config.toml
hidden_size = 64
num_key_value_heads = 2
vocab_size = 8192
positions = "learned"
beta1 = 0.95
max_grad_norm = 0.5
decay_fraction = 0.948
Each number is 128 + 24 x the weight over the matrix's rms, rounded and kept within 0 to 255. Layers, rows and columns count from 0.

# layer 2 attention query, 64x64, rms 0.367, rows 36-60, columns 0-63
[[136 133  74 113  89  87 114 128 137 105 153 129 138 138 131 119 133 102 123  80 141 119 149 129 111 113 134 132 116 127 131 106 158 133 138 115 122 114 105 122 126 139 158 130 147 124 141 151 111 138 103 122 134 117 119 156 106 139  78 114 141 131 139 144]
 [132 120 147 183 150 169 165 151 108 102 153  94 152 114 140 181 165 111 109 140 188 154 100 162 144 156 105 117 141 101 110 162 151 109  84  98 136 119 144 129 147 134 132 114 124 129 143 112 158 159  79 123 110 101 124 121 113 107 131 142 130 135 158 116]
 [115 128 164 153 119 140 134 148 107 146 140 112 152 130 109 128 120 118  84 109 114 113  88 150 115 126  87 112 107 155 129 132 111 155 155 109 169 161 139 174 132 114  82  96  98 108 175 148 111 124 142 152 116 103 149 141 159 110 138 137  99 129 115 100]
 [126 121 163 132 110 180 120  99 115 107 121 163 100 128 163 121  96 158 165  97  87 113 103 109 121 116 120 121 156 120 131 157 106 108 109 165  94 151 109 147 127 136 178 133 135 143 121 105 129 127 145 148 152 121 133 154 157 129 126 153 122  89 108 108]
 [133 117 123  96 117 141 106 119 117 131 125 162 138 124 178 122 121 149 131 135 117 124 108 117 148 131 160 163 155 138 162 175 155 106 114 175 100 156 121 111 118 138 123 128 118 131  81 120 135 131 112 123 159 130  93 108 119 138 164 149 155  93 119 119]
 [ 99 115 102 134 129 104 123 122 127 141 145 104 122  88 128 152 148  95 105  79 171 163 117 144 157 116 111 133 141 101 128  89 130 130 125 121 158 135 146 150 123 139 110 147 154 155 105 128 129 137  93 133 131  95 111 132 109 153 107 111 115 151 148 182]
 [134  99 142  81 152 155 111 113 129 159  75 177 107 146 110 110  80 148 142 127  62 126 130 101 114 125 100 116 113 131 131 124 113 103 108 166 139  83 144 120 125  96 115 125 147 120 146 114 137 114 159 122 115 149 124 107 133 160 115 148  94 109 159 129]
 [163 160  99 143 119 116  96 126 131 129  86 137 146 124 101 143 111 130 149 105  80 144 170 117 146 125 113 122 128 149 111 143 124 106 126 135 142 129 110 116 153 126 115 157 131 116 156 103 127 144 161 142 132 116 124 122 119 145 125 145  86 153 151 123]
 [151 143 149 148 156  78 126 148 172 155 115 144 122 115 100 102 115 141 115 146 106 144 154 151 156  89 111 145 129 144 120 100 120 109 130 124 152  61 150 139 152 132 133 148 122 116 166 116 114  84 145 149  86 143 141 119 151 131  92 126 119 153 116 151]
 [147 113 147 107 125 126 117 152 115 140 110 163 101  95 150 142 132 147 144 157  51 153 117  96 141 103 127 183 155 134 122 140 123  89  97 153 133 135 148 133 130 138 129 153 152 125 131  74 119 110 110 174 114 131  98  84 119 132 122 153 127 161  83 138]
 [140 136 192 109 151  96  86 123 114 182 121 118  80 130 142 112 135 125 134 161  83 133 112 112 130  88 133 168 151 173 159 116  83 144 104 133  92 114 135 127 147 110 111 116 138 148 114 130 131  74 139 149 108 164 143 103 134 143 132 128  79 167 111 164]
 [141 113  93  94 115 135  99 139 137 125 105 107 124 142 138 131 116 142 172  92 116 136 138  84 127 122 153 102 144 145 149 152 149  90 159 155 157 168 110 172 138 165 136 128 161 168  86 123 107 110 156 116 157 162 120 134 143 129 167 127 158 114 109 124]
 [122 143 105  97 135  91 158 133 144 115 129 122 146  98 108 142 129 112 105 123 164 134 154 144 123 142  98 148 128 108 138  86 135 205 137 140 122 130 125 142 115 145 151 149  95 115 136 147 116 126 133  97 118 106 137 135 124 124 116 111 158 148 169 183]
 [121  98 164 105 138 149 129 143 122 142 144 107 140 107 130 161 156 124 162 124 126 104 108  94 122 123 106  98 114 157 110 102 101 147 107 140 123 130 117 146 136 103 132 113 170 140 152 122 100 127 153 138 129  82 131 122 145 107 154  88 153 123 126 107]
 [120 148 105 168 135  89 150 140 136 155 143 106 138 108  81 158 136 118 109 129 151 108 119 134 135  97 135 139  78  87  82 102 135 146 142 106 137 113 139 138 144 114  80 123 122  97 156 112 137 112 121  92 101 105 152 146 109 119  98 114 139 158 132 130]
 [168 156 107 118  96 136 133 117 160 127 115 126 130 156  89 137  91 141 143 147 117 159 177 101 111 127 127 135 142 122 146 145 115 135 114 117 145 141  86  96 108 116 116 178 114 120 111 120 105 104 151  89 126 150 125  98 155 112 151  88 124 148 148 133]
 [136 163  71 115 138  98 136 137 133 143 154  99 150 126 118 144 176  81 114 136 174 131 129 142 147 132 117 146 121 141 134 104 142 140 139 129 152 151 126 123 122 137 131 103 103 150 106 127 128 151  93 137 133 114 138 117  98 136 118 107 135 138 151 147]
 [140 139 169 134 138 142 158 157 130 162  84 133 112 123 119  77  90  84  91 174 155 156 126 112 165 126 123 170 120 157 134  86 147 149 141 150 103  93 130 117 133  99 151 104 103 117 170 138 129  86 128 114 117 151 166 143  77 110 131 109 170 138 125 130]
 [119 124 113 165  99 123 152 164 154 135 104 130 118 127 110 106 104 118 133  83 135 146 146 115 121  99 111 134 118 128 110 134 106 153 164 104 163  96 121 134 156  92 104 130 119  95 188 125 106 109 155  86 117 130 155 141 132 153 102 102 123 178 150 136]
 [174 150 144 129 102  87 142 162 163 123 151 114 118 144 117 129 101  88 150 124 157 151 149 103 120 109 122 133  94 167 151 106 129 159 153 146 106 109 115 102  96 110 141 158 154 122  95 160 137 122 144  83 123 110 116 143 128 156 134 100 176 147 137 143]
 [154 125 154 117 132 121 102 128 130 153 112 178 118 122 133 101 109 129 124 117  74 151 137 101 139 109 124 111 138 177 146 114 132 129 132 161 142 122 129 131 172 113 120 128 121 131 177 111 120 105 179 154 140 133 125 137 122 139 120 134  94 124 132 136]
 [101 105  96 164  88 158 139 129  83 116 169 151 144 130 150 176 177 153 145 117 112 136 138 128  84 153 108 140 143 125 109 152 123 129 106 134 138 194 109 120 141 148  94 108 176 180  95  53 112 181  93 169 129  88  86 127 178 126 127 103 105 170 131 124]
 [124 122 109 113  74 120 196 102 134  82 132 102 135 153 123 110 118 137 150 118 121 125 136 116  94 113 110 127 111 104 136 115 151 125 143 126 164 130 118 194  76 149 140 168 123 116 139 162  95 152 154 109 126 136 135 138 124 132 155 132 173 120 135 136]
 [104 141 123 119  93 160 119 125 141 117 118 119 121 150 142 105 129 150  88  79 151  94 137 133 118 116 154  88 118 123 126 134 169 128 165 145 164 132 168 154 149 145 131  79  86 116 151 150 157 130 133 121 139 128 163 165 136 126 130 165 125 123 147  87]
 [148 119 108  96 168 123 130 123 129 121 119 140 133 140 164 127 138 127 157 153  99 145 144 109 147 118 119 143 163 122 127 159 154  93  83 169 132 147  71 130 136 116 143 121 116 141 104 119 103 138 119 133 121 120 108 102 125 131 165 124 104 149 135 126]]
# layer 2 attention key, 64x64, rms 0.353, rows 36-59, columns 0-63
[[109 151 119 121 129 115 153 116 145 121 111 128 151 138 113 144 123 107  97 104 182 136 106 170 155 132 152 148 132 111 102 111 147 134 148 139 177 131 142 127 126 120  87 144  84 117 121 138 139 114 164  77 137 116 113 126 110 112 136  91 149 136 151  91]
 [119 127  55 112  92  82 123 119 147 155 174 125 159 111 117 151 157 135 159  94 164 108 185 139 109 121 109 132  79 113 132  71  98 177 134 135 122 159 102 124 127 125 124 121 149 172  98 101 117 167 112 117 105 105 138 144 128 149 116  85 140 150 158 148]
 [145 139 140 161 118 144 151 102 139 126 142 111  75 124  96 150 138 143 153 138 153 129 157 131 114 139 112 101 109 104 116 146 123 132 129 115 102 112 139 107 116 109 155 113 130 120  91 115 145 130 114 121 113 102 160 128 125 135 132 132 132 167 142 155]
 [147 107 151 128 139 159 100 126 131 174  92 143 123 122 132 100 130 143 138 199  74 120 156  94 134 121 143 134 129 153 130 174 128  96 138 122 148 118 139  95 145 148 119 127 158 119 151 126 141 104 153 142 129 169 118  71 141 128 150 165  93 149  85 125]
 [132  86 153 116 194 164 103 124  95 149 101 181  96 136 148 117  97 131 153 175  81 125 130  99 138 143 144 162 143 143 124 140 153  98 100 160 134 113  98 124 134 145 147 141 150 152 128  91  98 151 139 188 167 184  72  92 178 116 137 146 101 121 102 124]
 [125 141  52 105 120  80 172 152 144 115 148 151 140 147  88 164 133 109 146 109 142 110 144 141 125 119 160 141  92  99 115  94 160 119 129 125 144 135  91 120  97 118 133 112  88 160 118 121 123 136 105 127  97 115 116 129 116 151 115  91 178 149 147  97]
 [155 144 163 162 145 141 109 136 144 132  96 122 105  96 188  95 121 145 142 178  88 134 122 104 138 115 184 137 155 154 128 128 142 123 114 123  83 126 152 144 141 141 132 132 106 103 154 156 129 115 143 173 146 157 155 118 129 103 138 149 135 120  67 109]
 [113 106 150  94 118 131 152 113 136 141 120 139 117 123 149 101 111 115 109 129 118 141 122 123 121 112 149 149 175 123 144 125 144 108 139 155 127 129 150 155 149 124 143 137 101 110 124 131 141 100 119 130 161 162 116 137 112 124 136 143 159  90  94 145]
 [126 127 131 113 115 138 132 120 122 115 113 134 118 126 152 108 118 121 104 111 118 132 102 101 122 144 140 116 150 145 147 105 144 136 152 134 123 145 139 131 134 105 113 110 127  98 138 158 150 112 150 117 141 128 151 165  89 113 145 116 123 118 135 119]
 [140  83 151 115 194 179  64 125  91 165  71 226  88 130 187  71 105 155 130 194  64 124 102  78 131 116 149 168 183 170 164 161 163  80 103 172  99 125 103  93 140 126 144 140 145 142 145 129 108 131 150 182 149 213  78  88 186 110 186 165  68  70  89 140]
 [169  72 158 126 154 209  87 131  99 147  79 180  78  87 160  68 105 174 134 194  16 128 122  78 141 114 124 112 169 172 136 173 128  71 123 157  94 130 128 116 119 120 158 153 144  97 150 132 122  60 133 179 157 183 109 110 160  91 146 201 129  81  56 118]
 [123 131 140 102 141 100 157 126 115 138 122 144 147 117 115 122 116 125 116 173  83 110 136 120 105 113 128 157 137 118 150  98 133 128 104 122 132 113 136 142 118 101 151 144  84 123 142 116 131 141 126 181 148 135 126  97 127 175 121 150  74 139 125 141]
 [112 155  73 142 100  89 179 149 156 114 184  78 162 172  90 169 142  89 140  78 197 131 120 155 133 112 147 119  72 107 107 108 134 101 165  90 179 132 119 131 114  85 114  86 121 108 114 139 132 133 106  96 124 100 138 165  99 109 133 100 147 131 171  86]
 [150 148 118 165 130 135 121 144 125 148 144 123 107 123 103 126 123 138 114 148 142 132 150 134 107 136 105 114 106  80 133 160 124 100 158 127 119 133 135 110 137 145 153 123 104 114  93 108 150 145  84 110 104 132 148 139 117 147 120 164 110 124 129 152]
 [ 94 142  93 120 104 107 155 128 158  88 140  93 136 158 118 164 139  93 120  64 212 132 150 172 121 158 100  94 104 100 113  79 128 172 154 113 133 122 127 112  91 115 133 118 106 136 112 195 144 144 119  86 108  75 149 160 109 131 101  52 161 147 161 118]
 [107 103 159 123 148  97 145 140 120 105 110 123 139 100 153 123 129 116 135 111 116 113 101 135 135 127 131 139 132 151 127 110 151 122 133 147 112 111 155 172 126 104 156  99 113 126 130 143 136 150 143 149 140 129 120 154 108 143 113 176 147 114 111 131]
 [108 124  71 126 124  95 162 132 121 106 172 137 164 130 119 211 133 110 135  77 195 153 140 183 121 138 149 154 104  73 115 113 176 116 135 138 166 150  84 162 128 116 134 144 139 146 107 116 110 147 105  93 125  98  95 150 129 148 107  68 183 144 155 123]
 [125 160 130 114 132 112 132 151 142 110 135 125 126 158 143 133 147 153 171 106 135 102 122 137 107 107 121  84 109 127 135 118 109 159 153 105 146 112 162 149 111 130 104 155 131 105 131 162 144 140 157 125 123 124 149 139 147 132 125 154 114 130 158 156]
 [ 88 170 102 122  97 100 167 146 149 103 145  80 175 162  97 135 154  91  93 125 189  92 125 161 115 116 143  72  73  80 112  47 129 147 145 108 135 116 157 146  84 132 141 126  78 126 124 187 160 143 137 111  87  85 189 146  88 108 103 145 144 110 156 133]
 [ 91 179  98 138 154 130 156  95 126 127 116  89 156 139  90 160 130 110 100  91 192 104 109 174 150 153 137 118 118  68  90 108 122 128 128 131 126 135 107 129 136 125 136 117 106 112 158 170 126 134 141 100 115 129 167 147 101 114 106 138 142 109 148 132]
 [152 129 181 104 135 159 121 148 106 137  66 135  93 111 147  72  95 161 125 172  72 112 121  94 134 108 144 138 160 140 114 154 125  86 135 128 117 100 165 139 135 141 143 134 117  88 153 147 146  78 128 145 150 156 130 122 126  94 152 174 130  87  94 137]
 [165  86  93 108 165 102  92 134 128 179 140 164 136  82 151 161 174 149 126 136 116 141 141 111 198 130 130 139 151 117 131 162 143  63  70 176 129 161  89 107 142 163 178 143 158 141 118  84 129 156 106 151 116 140  66 131 139 157 162 120  96 133 105 151]
 [104 154  97 125 136  89 135 130 179 118 128  99 141 136  80 137  95  96 101 110 177 137 126 149 133 126 137 118 105 125 146 106 117 175 157  88 139 145 138 122 116  83 117  98  98 123 125 155 150 117 131 104 135 139 145 127 147 130 135  99 123 137 143 123]
 [129 132 125 145 119 140 168 123 144 130 134 102 144 116 102 143 137  91 154 134 152 139 147 141 131 109 113 107  74 100 119  78  85 179 127  76 128 101 148 107  77 110  95 141 145 112 131 154 138 134 145  68 110  89 178 132  94 140 101  86 134 138 148 135]]